Weights of a small transformer language model.
Size: 8 heads of 64 (1 for keys and values), MLP 704 SwiGLU, vocabulary 749, 20.5M parameters.
Architecture: rotary positions, normalized queries and keys.
Training: a variant of Adam for these matrices, 625M tokens, 4772 steps.
Each number is 128 + 24 x the weight over its row's rms, rounded and kept within 0 to 255. Layers, rows and columns count from 0. Numbers have three digits each. The size before them is the row's rms in percent of the matrix's.

# layer 11 attention output (transposed), 512x256, rms 0.0533, rows 35-45,99-109,163-173,227-237,290-301,354-364,418-428,482-492, columns 0-63
103:111146161125150161147115133133149125165147105093183134121091111127093136135106153178167090179149175112121146135094172120114122135131131097147137152132126130084138149119132085157165167119112110
106:131115166136105154109171098125127162133182116126127138115170187111183107101157128102106124109114120157117112144142109121104163182139148125151112123107145108117118139104111122134055157112103103
100:159096132157126122145139173132142082109123099092116118130092084124107142116133148126157121142135115141177113087101117126088132112126130184126139152134068131183124085092101145163152141154120109
108:119110144147153155157128138112084126139137107149124172111098124088150159091106122098136136129111151122169168091144147142109148103106144144140156160128106119128122138116141110125140121138100135
102:172121179131134093128110152087147117136142139132128155136144163115073159124114147091139140127073104137136102145142107135127127110134119118127103101103143103128147147098085099162134120127131120
104:105136128127135122124151151121156120127151119130126117168166141102152118119105141117127114152118141139137093101117131126124108103116096164130171178162130162126117108105159122159180147176106100
099:141127105108132091135158114115172122133125157086119129128122162138138102137152155112162144168127121111113086152122149114140174173148115065081106140164182093106143165140099126117133108113146104
086:133119128147120167174109099168122139144162138124138118104064126109098080114133154135159139092125153159143173161152139157133108148109151141139102110074116131174126147133124129119115149127140129
105:137094129110125128121106113128169137136136153158082125108168149141150174186081163145123165138108120095121121096100145146097141090179122144130153112157116130148156104116148114116110107133158122
098:120118108158125121158120111154186210166134133144103160060154114138098146150149129147120142104109105151115117149102131139134103143156116101117115140135121117178159108127121126137140100071123129
101:132111176084112098096107133132131086119104113159125117141130094170160160123102109125114118145105118137145137076062154148114141114166125118134121108142084154085172168093090101124119146122137120
119:115133103142110137130125147144106175140082124128123137130139110113153140167099175120112099093158123124120118108144153112119154118113138169129104119117091173095149085139142139144121109119120134
121:128110123102121152111082114123117130165164123138119138140081080137123118137123158127124109096080114153184085130147110120143156117114151173112137142132158142124140122142104133125132107155131125
114:161128095111100103131110133136082098113116105164155133169128089127149129123088146104180108114135132104182139143137156127140146150180158153116148112119140169131106163129109101149108087160133108
122:125139094169128103107145155116131152119134166093147111154190165076142138135118167128142165144120099057127090135070153125111143102101116163105106166145136138118147151174123134161125136126120138
110:126186121140124148121079159130141094104112090089116137118120132132164088111078122097099151133116168077125150095148140154161157129145161127106118098105124114086116163141134145114118137169142114
116:132109124125140120138163141144146126090121122115101126153140111163142118150117139175150099108121143125162104107132135148115142120179170144134165141120130128044090128141134100114098131156140137
125:085118147131164138141086106104125143119151142143148132139125112130079118115103134118089160142107136134075131159128097131106104099113079122125122110168106143146124107133155119105101120105108171
110:136134086105114136121115115080151134159136128135129141127093112155146141136131151110130124123127130111138119144148117125134168123109099177095127141110150087132171164146115127135133097139131130
122:116085137113154115137099141141129127110147151113150142122140137138137097111107093109085112169135129122090117095096105133093107133099115090130119134124125129117131140123146152120137166183113154
114:169159183141112150123113132086149113165147133093149128119085165109110114125140116109122116110100113143178122146130149127150103108129119088111115113128112092165143149099068125129166155159106105
119:126094166167151173117112117153142080101076148160119149153150121138079116091110103107130086123181092104169141146141097126130125166113174147136135122176108106166093156115112144151114115137149127
098:101127101165119154128161133108145090140149121082100109115187092104129094114145118123116160128140138110150080136152117103126099106069088130116123129116143165092193144108116136134090097128130107
103:121156135120140132116126131126079128097121102132105076124094106126163122132125124103112126150139116151119140173112151115130174113135116129101107136107143160106162135171145136131162122136155140
103:126115113172146098112148134156154140113157128102100095176108149141106120110103081152130103146123142130144134130144149116139141104108109105120083117097120139171129134159109098117139180156136133
117:152128186140122144139096092128139144137160151109127172141063131141122107085128104119167128117130131119161157133148086109115115099115136132143135136160101078183129106110131125112172149125104136
109:155112130080183121150108126118107116104145108145113144108118116120123128124134097140149098121116104209137131144123152136131126099171127141189125133107115130133159129105094131128106109131157140
110:135147140171141157105131098135182120092151161123129129095118088142095133139113059134078121122099137130106093124150138114118092099079071095112152147151155121119112122116094136161125128122102142
112:131115114146139096172142104143161139111071150089100166125147134147138162127145136130137174121108137101166093122079155181142142128118092113133128145082165115042130127140138105126121116114143101
105:152124161157135156147077111151124111125108094124127136115081144099144098129146121152114104131088105151120174144136091188148125115146145096102137120112085107117101094135130108095100154164117157
107:150100114090115135138146126125139142149187145121149156143158112106177115163138145105115147130105121128159111142097180111122136104155114174162103148142156114097119130161149088130112098125142119
107:136138090111115149153126178136135157123105117125149128104145084110167141160130116149131079148153146123125093128104151149162101123137123129113158132095129121126111112143134138123094118138147180
100:123138099108159104136121107131160136119169194116143091118154105165109085087121150112156128171130121120138129117127184143127141101119107129148096130138121116130133147132120133152140141146115136
096:155122167126136149103116128122130135104078117103105135117134146106117148157130164129108168159123116129126136092131117126105126138120153113127163150157131105111154123105166108134087132133102102
103:134134093108104181143125113145101135129117140143138122102149145154171130138095113121153152131086152178154102145112114111165192130079128155132088105106077135134128134118142153166128140098141137
103:146096125132147117146122135106140125138064164151148118165111122152118120120098117149141127156122117138116122111092138106129084139152118126113109134139152130153110109114129119136109090184127150
092:110160146102119159133102156142184150087139126165121146127177123104125062051104132094122145127087131079162109158145112110118107102117140126127139111117136135132120116147119130099112138110121200
095:109099189094122163142155123119115147148109152092122084164119117090136080101112115132127149125133150149156150121085173118135144109160138098109091122163117127091158149126109154145116114109128121
097:134133149159140134133120120107141125102145092126122083135050100122153103120112121132141139141145118132101109146131110117166102163120128128134183187134119100141142173069124119130142122134104097
105:123074149137116120142133124137135104125114134135108132130130130131177120111106132102142160117105108138142148119121167158142116127157112144137156158098104095109116115129152111103126151100092116
089:124120095125101142148104130115117100122096089193139141106124094136149115112136121118163176150120168137121141126169154157141161084126152122066120127108089130088136104159158129148114091098144125
098:138155147128088142158140165146100138174167169155138108106153136130152124112105106069173140142117104141112160124117139134148120109116095137127137099127145112139141137146122177153167173127090149
101:108156149142074148140126127135136149128159152138129140149170133108164175105130139140177101136111144121126128120102145144166149131139120156163158110135150099161131124132121162144133080068109124
099:140136125138139150108093135135135145137106110070120125137107085089124121135105107142109111165148128131125138090116149126105140117081133165117116109133161152118112172135127159125111166145131146
104:098165099132147152076141127130126129098054136131118149159159139115111114096164116148096116184095097125103169119119138132177139129087131154135112119170123117118157139116128077133081145118125142
092:080071159120145157138124127123184117153114112092095153134112164130126145121120136134120163150142142126145131113075116084095134131096135133116097173103166104096136139111114125095074100146127152
104:125154119079148171130123094143108125140114149126129108150181180144086126114089141143125109144140118121081118131062112079103132132103171117138107123142156151120113158120148116099126084154139127
097:123126087120152141108139118124122118127139123116133135159137108154064099135109139137129138162112096123157136128093108121135124148121128133101140114142188113159178188115138094112119131124157128
099:122129135130174112104144130081116122112118166121131159103062100076183127153137128132148132141162137128115081115137103136149126126106122166126127094142136139138096126098113105159104153149104132
097:112091102124161137112164096136136076130165137114082149091166101171103160128151152147103133082145180135162146150078110149104107134131121145142100143116155137099144128144144158126140121119160144
099:141116158114117122152109083146134110138133123100165178073122111166109127099121129103139150142112136178122148101135134142132093100097127170150102145117112147112168086112066135118150136155083121
093:167114100116121129106094116126120119089149109177103110146133152145130146107114107149154167140080149124076119073087137124134204153180156118157079170110121110115130158105150073115150107118146118
090:085170091168149151111138121143124084111090147154099129158077137141107112135105132165128122142154084136133117148134135156159136103109143139111125101179101135117108154144168132124111121124177135
089:107109123106106113156143114178155158119151114161121105103209135120155122113094125121135181135134166115131145126142096084129101128138097103132167185127141144124078180119117120090085141122109138
102:161128127088149131186156139177098101117131067138082128123115092122152133102093120101154125122174116145149168115127147089152144115182176097124151068144149120169122130151138127099146125091096105
093:128083159096109130170165127142107119090172160114142125093181173085139150115112139127134157102179149158143105086138097116094127136075119091135114141143159155100104116109140149140144109166098110
091:132090125124148115113172114117121093140114152128122145094164168153151146081112109094158179111127133164132127099163137132148145152121130082131119095098152142155101117149134138131129143089141147
088:107138161148134115094122128137139125159135094132111163128138150122105153152144110116133147136113120083127134106113186107104127124133125150155176128124112135085130142109128089148117136139182182
104:117112098072135139181150108144133148147116130141116111098131162122112135140153141172134134112108137149056113167077118140149122172090133135118123145150120105116077129175120137098115172154143148
101:104096115093125112153125118154149100081087128159127132129117172117073110130079127134172107123153140146100081080125157098148131139139143121102130138104134188128067167126140116148163162153149120
100:125087139163127126143123099156101062150118164140133143153103138094121104110128154142191143167122158133175131108149106140109100123110099124112122139148164154140076096097105125120136106141136100
097:136177155105123117112096125111137148078127126131097122124112140149118145108076144140137111129103164114129144145107133125138107155119177111121143116092160132124121134104101156076095134109162159
104:134104128095117142133104134142160140124210104179139170121137092132156162133090080121110125104111130144153141077131146115120134114110106124154149152176129102120155126120110083137113132124125132
107:125101114150096147138163132138118144141119138089121111172143173146157119137171144111147135153140117130133105150135179119124163190140122120121092167098140087097160130167134093136114086133132121
100:152095154174166149092118135154123097091145105109124143112074153111085082080123119139116142130128161154122168109114097091114105122165148120112152068110110143150095123079089113117146160135151158
099:159160134100118121103135113148188149153121110169115121189204150121125138198122172121125148084166126107108118154126173134092116121108142174125100132122143103082130137153147096147124123106084110
106:124134126076129128151117146168175143109138117171085089115128092145175133147125151115128110111088102117123115168094151128158134114176103108080086121176129117142117087148110140121110097127160126
074:120131145124179136124118121097126117144101110140164119122148141135173154110162176137151156118116122124113169120135131138109128166159128118129125186128127116132180163107078104113116161106110127
101:082128168087113142126097142112119137147120133093165164124125143117135148158117105118128103140143153113185102116077105153120093135118159104143169138157140128142117105157091132120107109127117116
092:108111102140128124127149134099173157126127101123123120113144082188103152082148140165124105137110136124130114162148106124115148106094076111092086152155159115127113140114108108108116098132111121
109:153151089133146092135134097104141115141139107132095167147131116142130096096187103138135135102140102116119139107145090104160138157132130085138133149124146117150181156111115107107134099129120150
098:102094135102162121107119103115118128134124114106078123147082138128107110117109095119133139142140149147111145116144151088127154154123157128111151120113102150129127107129136136141109111164160130
099:163137116195122148141158125147121131151155157120136103105112132121101112136158087148157125139095116157145169151133162121125101137109144128090096095088119140173112127112138120150159128120120130
105:116146119067132101157141122117119141147137138150148103161153136152159193156134073116145126085118146135126111153119134167155119095122072144116150161146150124148118120131158137111123135113136124
089:110119125135113129116129163099073147139147165128118137116136119141117130128117149108105134145135102169128112115114119126127138179120139096103124138164168121127169148151095154085136150113122081
090:117130116148132136091107130141125114134067123122135084140102165135126130111095143174140118136148122070117153170147115163166111124136200119087095117097155179128151162155131090157111145139160144
089:090111148110111133134140138132126142151154156134079159127154060158152115151130100135148152147150129126154143133136119113128120117101092120119125135150134101113090160144161122120104074107126131
089:069122158123112098103110128135135165099166150103122108138096149086110150123128137121156150099065097119157149140137086106151145147110131090107161131161094142122125119137178128131116096132136134
090:141113110128145138071148130148101052133131121126107112109085121110106125114121119105144141124141123147136140099122101128092139148144178137090125157125124120094113163083138093138152161151113110
098:168119165118143144128150127127144068117142125084106137089135125133120151124110128115096139145097142117148130120111107108141101168162138086108148140133121117113149142123114147114113122151109134
094:135112086144136159129110096128144130132150113145134138117113133153080127135095102152139133110139172161118132201103116088132165135139112150112128114152141091149139154123164138150128128110118131
098:122123128127145163156128132118125128093164127086103157121111118141093107111176094138140155124110110173114082135121117122109119124134083118140100128133134103113166154091117129135160155149120141
096:073077157126160142138090122087132103150145088152105181132070094133128111143145089106158143133114161137144132111147118106105099141111143097169129117146144128120151080093155128077111129163149132
094:141103142156136132137128089121153116134132097098142145115141091120118133158104118137152129120100111143144128123126116115126119129119144131181129151137180120121147164062122102112153155131162099
092:160167104102099174160143155124125123118136130147137150121102116116149140133129114155079129137105143123097136108085149156135109094105080148107138120125161154112136122139106160124099140150121101
090:144115133098098152127134143126118113109107181090162103099158159130190116131153127128120113115115093125155107084084135124128099166127157132128108137155133098096112158134119119139137119153128126
088:118193142142117111134139161144126126145136121126098088136106078166117080113130129109120125091167121148122184129154123129129083102135141168094113097120106139173119125172102129111125103146117148
092:100133128106143126156171133140129168149123100119115177152205148137140173135096105137148098155129134127123116160098153119169131119160136149177115145137139100091093147137151105114084098119139137
086:189151101139130100156137144158113145146153118098132089139102122121156148138104154153139104126149077096110127140125107130155174101106123135169097111119129143128162114144145133134118138175128140
# layer 11 attention value, 64x256, rms 0.0447, rows 35-45, columns 0-63
098:122099095126141090141136112126126109125140150132099094146126120143135099080089083091142130144084104163105098103122144125098120095160152145091134122129137127148121098156124137110118133077170146
106:147129163136116087149150137121143122133120122143150092145107107142176152108113133163151090124108135101132099138142178167094104122121097113136147111111076123122157139137105101081103152169085161
100:096150167143114123120153137121111090157128080126139095103118122113139104135160167165113125144156124100143116160133124167116134112124134100133110098127121094111116119120132171125146116085076147
107:135111090113145110097117083111110108138104140152126109102126139192108148142146140136141137134125089126115149122096113150185154134146102137135113086162114138142163123110144114130158126124148104
103:151114152133094091109119147130131126134120132130136093102127173151157145157142114155115161178108130141099121093126125146148136145125122112143153177137121120147110169100101104109142167090115150
100:130106095129098082142099138139143151185107118147121141177128116119121105075151143160109118154152101129169106133101159062106165127096186094099067084109115096141116127178195141123115137098152126
100:116182113096193111114121077146156162131140143136127119089119124118142122113121152114155124104132104111134182133147186112125058097102143140138109158121110111118126083129109174130137121157127115
097:134127134094120126101134134074117107090114168149121200141131102097131143141149120095120119136086153141161124101121103088138131105125090086156109102182135151158097111076129110123155136150105088
102:125139123123128166070146147085097122101160155146119128108086108138095150136187133140112135117104143094103130137146144109190099116113157087139138098116084150128109112153107134121091121086120174
097:135183138167091153108136110081147131100149114137131140118122091129061166112135081159154141131154161152093075097144117117121126119147136115160072125133146174138110130129112127109188161125143144
096:128161133155085101094147149116101100129150150137112195113146153168124136146152140139121096105083125080111156120105079098163128116135104120110142144111114107113153095152177127125120122165122170